{"n_layer": 15, "d_model": 96, "n_head": 3, "n_kv_head": 1, "head_dim": 32, "d_mlp": 384, "vocab_size": 8192, "activation": "squared_relu", "norm": "rmsnorm", "norm_place": "pre", "norm_eps": 1e-05, "positions": "rope", "rope_base": 10000.0, "rope_fraction": 0.5, "qk_norm": true, "attn_scale": 0.124, "bias": "none", "tie_embeddings": true, "parallel_block": false, "extras": ["local attention windows", "gated attention", "capped logits"], "init": "normal", "init_std_qkv": 0.0516, "init_std_o": 0.0, "init_std_up": 0.0516, "init_std_down": 0.0, "optimizer": "muon_variant", "lr": 0.00879, "weight_decay": 0.032, "lr_head": 0.01, "warmup_steps": 0, "schedule": "wsd", "decay_fraction": 1.0, "decay_shape": "linear", "final_lr_fraction": 0.02, "batch_tokens": [8192, 16384, 24576], "seq_len": 1024, "doc_mask": true, "train_tokens": 110400000, "steps": 7492, "dataset": "wikipedia_en"}
Each number is 500 + 25 x the weight over the matrix's rms, rounded and kept within 0 to 999. Layers, rows and columns count from 0. Numbers have three digits each.

# layer 5 MLP down (transposed), 384x96, rms 0.0334, rows 339-383, columns 0-95
496479521493506490520498532537527519514531512524505506492502517534495483507486525450501469502476510510522500492481511521513462529510541488507516504518474498527457492487518506492482491539464487479517474525431453485565511494505457468499508493488511478462503459499452525516505571476506534504
501529520543503510495508482483549490490528517500546506498508471461458541515493519519535492491512517493522529459541539475488461507465523539460510508501482488508519449504482452534512511507559524498509465503489484473513494480507491462544498513498533491504466532488513531489520469516511503476
487471507510500530476437484468488490451507485459469489470509474490507500479497489491497473515479496492457500512509500510525524473492476476463510480504537490506528511520481484507478502494517497485571456513480499540512484477492512523515510511531504548518561511472495482466508474486493463539
516549484524471489504499474475503495484499480524544533483469482510535487516486495544498502458476477506535497505492483476482565542489487527477536476514491537500470482497473489512496524517509523519450481456490531519524489485464461488519535503513485498489472475433464499492492445525479508553
510465527527535506510476478528505452501487513487492521477485447488508485506560508477526488524494517499466548461499499503518520512476516504487480534499509453513461503506507423548488489474492540515460473523491483493557516488523495495486490513527473504476461488524473480488477522525490479473
501512464468532489472479537534494489474476511506505520530491534525491504502496466473505506506521523491514488504531498539456499499511503513529512523512518493463464476494474521539497531476544503547482516486529464450532481546487506505514479540528501513492496471501507524482476483484491538499
469452525524550446497508505506488519467488531538429512484488537520494469495474473468471475503518513514510483530494447497523482495496505508484494490522513484450529489515513498473543519510510541517488512462505489549478507482520526476527499480486504499530521482483501510514496510529483518512
471516462463494513476516476449489502491473475495476493470501489532467484473497490481531509568490500521521472499506524478487489562511478466544494490484516489534495477486498517501490492450520473521484473473481535482566532510460488516493511521542493516510528473522521504515488517545503446515
476487499503498534480456483484498534567515512490502506535485509501474495508468490496485503522531470483461513514497521484525490519469474529512510488461456509460476489536465550532508504485511481530488512529456504490482535456488527494482476514506475487490541485486499503528526518477483491535
516496511512465516505496511494545513474530494500535500517475501487505495496477506521531494530461542488511524503523489530441500534492555533497508495477507476509522498504519506510503550551494492466464579479490501461502459530491519502467488449509487499479479463488494507478488481458498503522
465506455509497502481515472459544488496516528498501517563496489487529502469498513540545511475506509464473492476474469518511471526446475475516503513484525496520513510468484489506530504460549494515432511497461501507466497475476514467479483504484487505497498523492492516542496472526448507522
477516488535466563529472496484527533466499472488524466516474496491542507468489475488537489504517533487516502517481501550502503473519499476501533501485499508460485522496500512488513472493484550495510494479486500527510444500500499509523508506497459491449502486492457505501513531473488493483
522507460514518483448476463501491490475499480484488526491483512492488521476492536474449512505483520515490522497487496499532514491514490482539472531499503452511470492511512518512535490481510464502480515497522506475472541478470502530514512506504512511492443487482505502500485519507529549483
558522495555498477530525466447540450512511487495486507480479483529513505493501494508538536483518483488540444485517501488503529487473514490530515489488508499456495510547520459485499505493528493516487516484501522488518487488496462492486552528540443447524549487491498504489480508503507503525
495522510514458497563502525551505492547518502554456491507508515495531442565510470507519528490504509508511489468541509516517489455448457490514481508528498492518494450470487541507504502461521524481487469447468514503499507519523475443486504491470485473505488517500491499474506532499502491511
505477525515504494478519496550490530478461499481526521464494476468533542433522538475477486476442499475512496517478514478488495505537464492488529546469503535544504497546509493514506520493535516464487499469516477493473515528479534492519493562491550524477487451504495533512524492485508505434
465473505496502555479526485510510546477483495485494495534535555473518456478518485507490443474501521525526481482483507549449484469518509511480568493535501481509514503507539540536507491522516483530491513515544459492541497499510461469542517520491497484483500514507478489519501477502476541495
434547483533546511504490457496514487495498486447495573515499493489522485485479503557511504495464473534537516476514529498501515537516496499495478462517481510492490485499472534473495483507509483484477497519478488471511482487474521468513524470481519502498498469503500483507518450481490486491
522502529487490505500516480490509531502482459524507513522469511516525552425474492495498501467472523537548527524506516514471468508508510520492494546534514515538485522476555519497462506503523511525513483512497501541473461498511507531501493492524495444502474459500524471477505465525479488478
529456501506543508500522453514512507448499491506516465494470472510508481485536544490503486457525525540518520530486508502506444477493496527499523470497504539501498538501466523479511461532518494473512499470513499523475509430485507452498474496461494481527507500433497492466525500494522519506
503511507541527521489550506509478484513421497509509555458516500531534541476561486499464527519558484509455542533490462501493458552513499500515509513569500491501498500503473498485466464508519514507523480498462471486488477477513452499492510476521485537526523473526528532506486505514506517520
451490511466514506537437530493490495472449515518449460500485482475489494548496485513511493493500505493449513497513461485520505514504505478505532478487478513496504484517516535542491492463500505489480507507506486493453496469485529511473527513508510523499522517504521455471459495504497515462
439499519476511524511472485505509530489476530489468515507510520523475515515480528534501506527472454519507476509518502511507483473505521485481507546521560455510527506509530537515481488495523517499512486500518408482517494501482529475480543494494538473497464497521498515486529463517456521481
464534517512506449490524520433512500486479492528516532527484487470466511493514452499508497521523451500527491502472479511513471539501500492491494532530524506488503483479509457513524492459513512517489496528515511483494536527472479495498541514548497481526485511521479516461527476483498515510
505494501511523478522489484485563483450473504507493458490499525463529510489497511520481459505484452504478554434463470502526431497488519461513512547501502492523491491461497502486493537455482530461518498524486537475516428477517505483524539554501505501505504521494468500514513504511516482486
521493481509504470485477535516510453507539484504472513522512516470520498520425521496481499487474499479495485516510516540491574520456493474516523497501516509497462489473517531523483493481495474491453541483497517532491508495526467520558483476471532521508513497482492527556491522488493509492
493486538489542530529443515477523503498492502461492463494490511508518496498530460498484501545514527511514493495465509492466545481497500502506491536515480511495495520512500534518515520454499496536573467504515423486513479505487499511529507464470516494488510527498494507490533485459492524486
546532487472491474516503539501509481487467461517497573507488491495538499498478520498519522500504499467522496492463508486498492519501492487514499497528464507455464516509523481478492501469497493480481442512507502511533503505510509530547511476514567533502499512538499486488499538488537510526
480466485481523502478491506535528469483489542487529468492487524502500462480464497443508495471453523554517523538537492506462502493474521506475511543533519531478469507503454545497485504539488504538481482454486493498506547527498514469479482486544499498523488516505473509483524544492458484545
466508498502513511523489516487473530493533497493504500407469517424497500480466508517536492498466525519507497473526509510436457528500495502486496501500480483506513525490488493488485522458511444480495484478527492498518483519471455507520491479527494522519518462524508525501477487493533488482
517508511529506527460520505497521458474530479520506484520508475518477469515471485494506480471535500460515502491482505495527515505527507476512526483495452504504516489476487508557569502500537490512482491533483519515529500498507468479541484499510518457499454528459486489509555484486504533487
481497509550508511478493474491514491507505485512496511506495474507429469503465430506495501514485528507503486527518515490490487491468523524505543468490535462486492547482482502533496492528481480457484467503480509530513534509528507520473527535427476493476483478504476490531534509462495486493
474474482516493499501531496488479469540548554485526470480520511490518516534501519544523479507541471478493490479473548461529515533485487480527483513511545513488493497520485508488491523466530507483496538472476483529460487486521484541524478511501487507520511524493561489484491496490525478511
536491502493527496522514513544479562519519496464477466443489496506515493428484502527453496541491520508537495510479494513512519460467512449455528492490498593531492475492500440436496490490483514469525501479466452472465500510486530534520503516485522532475440482567500486483463472494491498455
481483466514515491500507469500496507488505503533497475513508491495500464487474492505556491459535504505490493490492498480540484505478512492510506491526480532485481507483513510525510501446500493512508458555523504471508473494490488529475567520480519510496504502499458498499475519540482498449
520496468491512523504485551508546517505461456468451488505494448544515513488519474519517493494457531517489506476483482523545495507530529516493505501484494522526530473511500503539516490528532534498544519456510484500510488494554504491529450510502490516499534476485492445493511501504476477486
508540482475469489519503462524449476497562489497471518488510488458520488535473476536525469477528555445491502492526512507509511532476484508501537484484474495532437477487467503501529507469530527459528477499478525500536521497465504483491497530515494542537505456492543516543482527516539525488
465535483487504501469502468507548490488509505511539492485561444479479504527527477503502505543528522505537529469513559527493524510529467496509489504527476451482477511527532499487475464525496518453511491514478476480488531486515462516467495478500480483532517466506494450501505527520483516510
497519499516504525557503531439527560501476470506472493506502497487544495493504497520545487486543490500489485546476478495505519485484489486510514476553527523433499522478520522490546492473455513489515499492509497487469560489470524511487517499558521506506450502501471501492541502483484463495
505448484488533515488486508462551465483528477489499464488521546498500493521493485520483495488534469543547525518464499540527507485531495508513523537507536533506500507518489540487512498485498480500521512515473476470475504488519519513504512497525519497476481525463486522457476475475495514450
503509506486567473532495492470494509483479507563441459501560532524514546471512513416512493504518488537503529493474490528541494509481470508504448515536539510464523524492486523481487513506499494523497502568504491483491509474480511526506525518507513497498538485501505516475514509471513493534
486539508517490502482520516496550523514508527539520451493489533491483471510505498499487436502496451523467510464492522522475497539450500519523507478521447501511542447522480497515522488505518487489474503466528550522530490509511477472498498527492517495476478545471455496485501494511480472483
472499475518501487523515467474509465481508536507506493503475493485531473511512514510523536486541528472516515494493493480503449492514498505530472566484505477512507515501474519519489493464566520512449489470503481486530503518457533466513555544524507502492523496512480510509486498539457536493
573516500505502473473496507511494497534489508493472538518481505499506470487513536503493507532528481529508536502536468522495507508526512505506457514495458526510498451502494539452522477532497549484489494513470511513522519500517485490479517502488498490514455462501474552467473519505500488547
512480496490517534503470546478505485468501538477508513505469528464491471508450479529551479482528488506493516481544472506488458522499506492502577521486508536523515524530511519507494516504522470473492531500500508461478477489495508490497506510490537485514536523502517502493492513498507512519
# layer 5 MLP up, 384x96, rms 0.14, rows 340-383, columns 0-95
509500509465535481530460539504485519519498512537517494529456496525508474509503522494500533508509478489520486492505475527521497513518520527491509512480502476537437477495477498474483508506487511536512496455498451479480477461494532489512534512476494550477482514497503504535492452510497489502
516483513506502463530490496496469486537490483474500502520479508507492468514512519493521476502506499482489536517507450490534529520503486497447527510515513525521471493551505506487536500492512495512524488486494497520473498472503504483473480473514514485518525516544515492480502494501497510526
473457459474519491477480494516492473502490558506498485497522510490446535509507543486479489515485471518444518459509499515509422498511524469536508483469532478525507514527539539487469517468463493467550485499524502499509513502481516512489526487482469536494505490508553515495448487468514480497
502492513536543433530532508475464454451515505519508482479494490448474453521502531500496468470447517505499520468498462461502502525489493473525468477453526477472521509496477471505480488527512516501524476497503476445512506503536502525514455529495476465499477467508515454430511504452501511517
473528528495531531533494495507511502476500481511498469492507510490514512476496467488514501509470470500473513494467538504481473515490520513506476499497503518513561491532528521476463484484485513517497481508475483539475492459534484515473459486466483484481478518517541503513528509497506481485
503505511541484478518486496545517480486480507485499512496522486499495485560501515470473486480452515491479535510485509507485490495462503480546508507499518487502480495463519495476488519525540497483470488456507488518527499571468529498463473509489483474525540452507485501501519521491482509468
508528532516458515508516494503485513503528478578496528500499516507530514476513493495489472486533497447464550444505527468500536447545482487461518468500507520495530508491534505499507529518525500487503493503537490545520497498470516475457561480439543495502504490558524490531496501490535496500
523464503500485490518529508527498480505525497500516507491454480519522481493473538521444536491479504511532532502494464520514519518498501502524495486514556512515498508448472520503466502461483510503476489479484470530483533492503504478468495489438529462495493527495458499471510471530493494480
491494493514501448529492488502498485530462474537461464478542533485531560540510484484489434526512466511548462507530506483495491469546494489495506507484502545467517514504473495476519462518523511513505492526487502496470547490500515480545469510515505501514488490558506485560505457512550488442
488515537510540515551477531496463463478482538501521523501514447489486460505511447492505523504490464501490500479512500505490516519506517508485499520482507497478515507501512463483487484503511521514474503496514503495482513465471505504481467520517466503504485472504502559490554507496514512499
452478496488539480476455513512485498492491541518468504502446496522473495508485494501472483518466494484492493485537459462530510520490490490480448489500495515494476436474495508509512539507474507490443524499520532506472510502499468502466488470515509469516485501482504491475481493531461505468
496484538498523453493495499494503530524508481518504462485507506509492519483480483519462508476487503499497524500498530518507527511505484492469484488457490456498481521495464484478508490477445523524513505466517491480477522487512536540517526552515497510500491482524509521531508472508501519520
515497496470489505491498549542488482483482515516515462526461506500502530533473496466495498508495458522482494492543456523461491503471496495527493496518525486506516480488496553518493499519474486498511486474505493497504504481494505500465516482504495495492509530534486525510483506527515538492
465494492523522494514519544484502485470486498466545565504515495504469520526476537504524493492507513522519527449487481535501468507504513489523465468456496499513522514499484559544472504538490478527530491513522498520497502491488513536525466515477519505500491432496512508527442547496497464479
473500543510515484534493459443486495513487495461505442466447515479482504523541458502457467534515506491455501454528503517482484491473522504545487468473512523534476523462504469515451479537466494478525513527469515500520511487513512497481467490527444455501505488512456489496483466460487460541
486490515499483472514516513518520466454495499481507504497482485499507468482471515465484502476492490514467544476540470496485522476533520500551491505513471511475507494515506454512517530520508503554515474575500450527487527481479498541504491479490494483506491549464473506488457529515464460494
461439504486506492506482521497483498520514517485460506476471510475459522497507473515487456498520516451453437513475491490458516455531522479517485516442554472503473498500493508513457547514495524501505523485535536501466507495474539496516519522512504469538496498518479477522496473494496503494
478462451476530501515497521519486488540510512513502507522525486512494462512517515483494478492472515492522502472480479523507486530518462509522472472481482490487529466501475529527495530500536502515525499503496518500454507503502569535487512470534488465501535493507469506537489541446462490467
507530521497481486485483534496469483508535533458543528499497540494479550520480484480499505531493516468478460452532486514547544490493502478486479449503510481489464461497542460532538530498506493483459476490492523516486473517529544517478512495541526485521483473477508482530490492482502530500
476490462490508497535451482506496486485556511505505466495498502495502490517471512498493466466476545514506484465548508533480532472509540495520508497476457495486479468508488498520507553459485485461467459525526501504462504529480514454449497478521499477456511513520477476506477498489487481520
511529525560489510504479504479500500492503471483515485513516488516517488490527456516510483510503501479497491515510511496509493490517497490493478517499506520474534493512498497485496475485543532531498499475510500497534462469511492490522531485475504464494478493499533498498515499505519557545
520478468530480468487497459497504469470462516527558494485484469495504504494477487433523507510528492496515514495443483496502470518489484521500513479493489507481495549485492507480522500505522469460488512512500532471495502463538485523538481519511457513480530486493498510496516521446459472504
492537529505522507555491535471486471490510483472502495530503484528503489521500473531531508505503492540468541497510508532498481515473532483496510491478489483520525510474492468508500500481527518496485484494487474499499482496468500495511497513492488489499499527502523495513521513503474502520
526485471501509473519494490528502492512511465502506479512505468494501464541464490487498533487466538531495495523519513428538533526511499479494443463488474525478554526507509514500479522516532481499527534498526518482527506487506495456510491507443467522536493517517514509502496529470519491482
450496531460494513534531451506477495485457491530536480481500522515503497461548486473464497494493531521472504524481454492491464487529488508496510472487533516528552523517479473523483516469544476507535477489482482494537469507461547470477469505528480490495489547489487475478537489539536464492
535482453479457487463526505540474493518476538515505546479505501465501500496458492512523493523519487476480526527508491476498493529512480500508504499488535463487494510497536477495489505546469494478490563451549517489470518463484487573518467491523500541512526478564495475502478532514539517503
453479528534511497511474475507484516481470521513487451491497490528464514492505471473520462516522486506440476514505544504518467509523508536498491526446476478504505457502496502517491523505481519509509492490528487536494516476494521457484507492538477491533482492506515503492477474524480472497
508497529500481471520490482530493507502507539549527476514479493508480504458455512495530470497485516526527494465493489489498520470565536504508463495520493507517495514541487464519517510500464533510538497517510458463503536475477494531533515495484552532484511553498495472454527522485474514493
507520487488525496462520538497500485529505518527536510563496534542499491475499479501459503499484509536541526526481523508537512518525459483481526513506486508490455484470499547484531529516519514504502479484464552472470513480520499511460469478486539468457504555486476464489498485480510514499
515501502503516484530475462508477514484495490503483505491499503464538489529478487511492486509458491547485480518498497524489472535479503506464489486495511532544523499486492513502485463445457505542505506522512448511509488492481452511494536517470511530489485512535535498480481457490522488543
433539431478504486472500459551483501487510500500495473467485533514512495509477515476491482529537498495511489527499488484543489507514493502468495471511475504514463528493534545509514505495525510480477500507524525530521511481519516521488472541471504529497492519570499497500514528474467497515
506530538469514515505557503476480465524514515537483489485462473511527488513510480530523514504525500482526515468534500520503549544471529522463516489498505512498502511514511494486517481526506567518515520507528472463528503505498498489491457497538521478501521500507496492509512468480508501491
464432505482427487527494486506488444460447445512535520445526476528531512498534497447505495495469532452536453536496448500505471529531489505506510536538498548511527517479499515491472497499506533516514503498511463468468519477459497463476482485518438547503473523462511569501477501504498472481
499478512535486452481466518522506482494501458481512499485500526537486483466480527494486480495486495535452502515509509520481479480522484494494488484477495489476471514509488490496488537481499524523468496446503514505519484507490471535512510499527492500524435506481525521485496482512526510515
515498492522530470516461455466472501500519487515505551459481529540520470486460507469491500515506520573501505501494486427481500482525503514467545507506484511513491523509509469497494530501504474488457521503501519506494500479505460513504492455478488508520447526504493521485477510530451482479
517428481504493490523476535523484506496460481484511564516504483545514487527521541486533508502511490518482485475510512496480467496523520508509467523500532507490522483498538534491510462537465515478520539475534520530487508508477506478472470528531515526528471490533533501491456469478491484524
525462553516459486509497485501481504532486466502531504488437468492462499509497471509482490537503520510526483509504508463507488489479492501522535519473520518520514487514528484480492489507530480458515420524487449463489519494501569494541510462467519503516463465512492501479510473504512494479
500461492520487474516494540492509482485506473496520473509491535495462516533504486515491518505513519529477500491541506503456506488484505518481492480484469495464498505501473474511522477484497524508471478489473487514527493532462488470517483446510529498508458525470520491500516487479496513516
501486526536526468496481507485525453492538472517524491519480496464486522500497483507498507508490481511492519462493517509494535484494467493527508467513454453505498510526512464492480500524552501495499480482512489510500488480471496521504519517496512516511479504512485475537495489454512529523
480503493490493480462494508495476504536492446453539552481486498506523530546512536481477518487507519488540501452523452507498517468514529472485510496506451501465473481515510457562520463522505472528472473508499472526509531503448512506474520474479484519483520535495492530523461452479503494477
514523472499495500515533543462528486439499473473480538522508525462476466518492544509467535559495502517523530451477488507523536503508502447548493513499486521489507519511487492504473528530506477519486475533500522461449523511489526555507504481465506494513491521533513510525523510466537529523
511496529488476497475500507497487510462506539510493461485470498511480503507483472550492525557517471481465462513510509509449496525496455485495502479509502491525538488467459502502506531526513517492477477484510485518466445506515546532519505509503527541554515512486539507536480486533508503505
521500485520502484514530448483497479509484516486469508505540503457460519538515498482494504563490497464435494502491558488475465473540542521510512492485509532485497511531510500471466485500472561474527528472519528480499489478503476484516482469490508483479476482491547515530536514517524509481
517516517500476505442537488502492458491494528498502484486489521519521507496516524499502548530476503541479508523510514516468466491515505469525471470473534479544501510511512486508525480499481562522493511508498474489501478508503517466494493494509505530473493524503523508491519471477479534528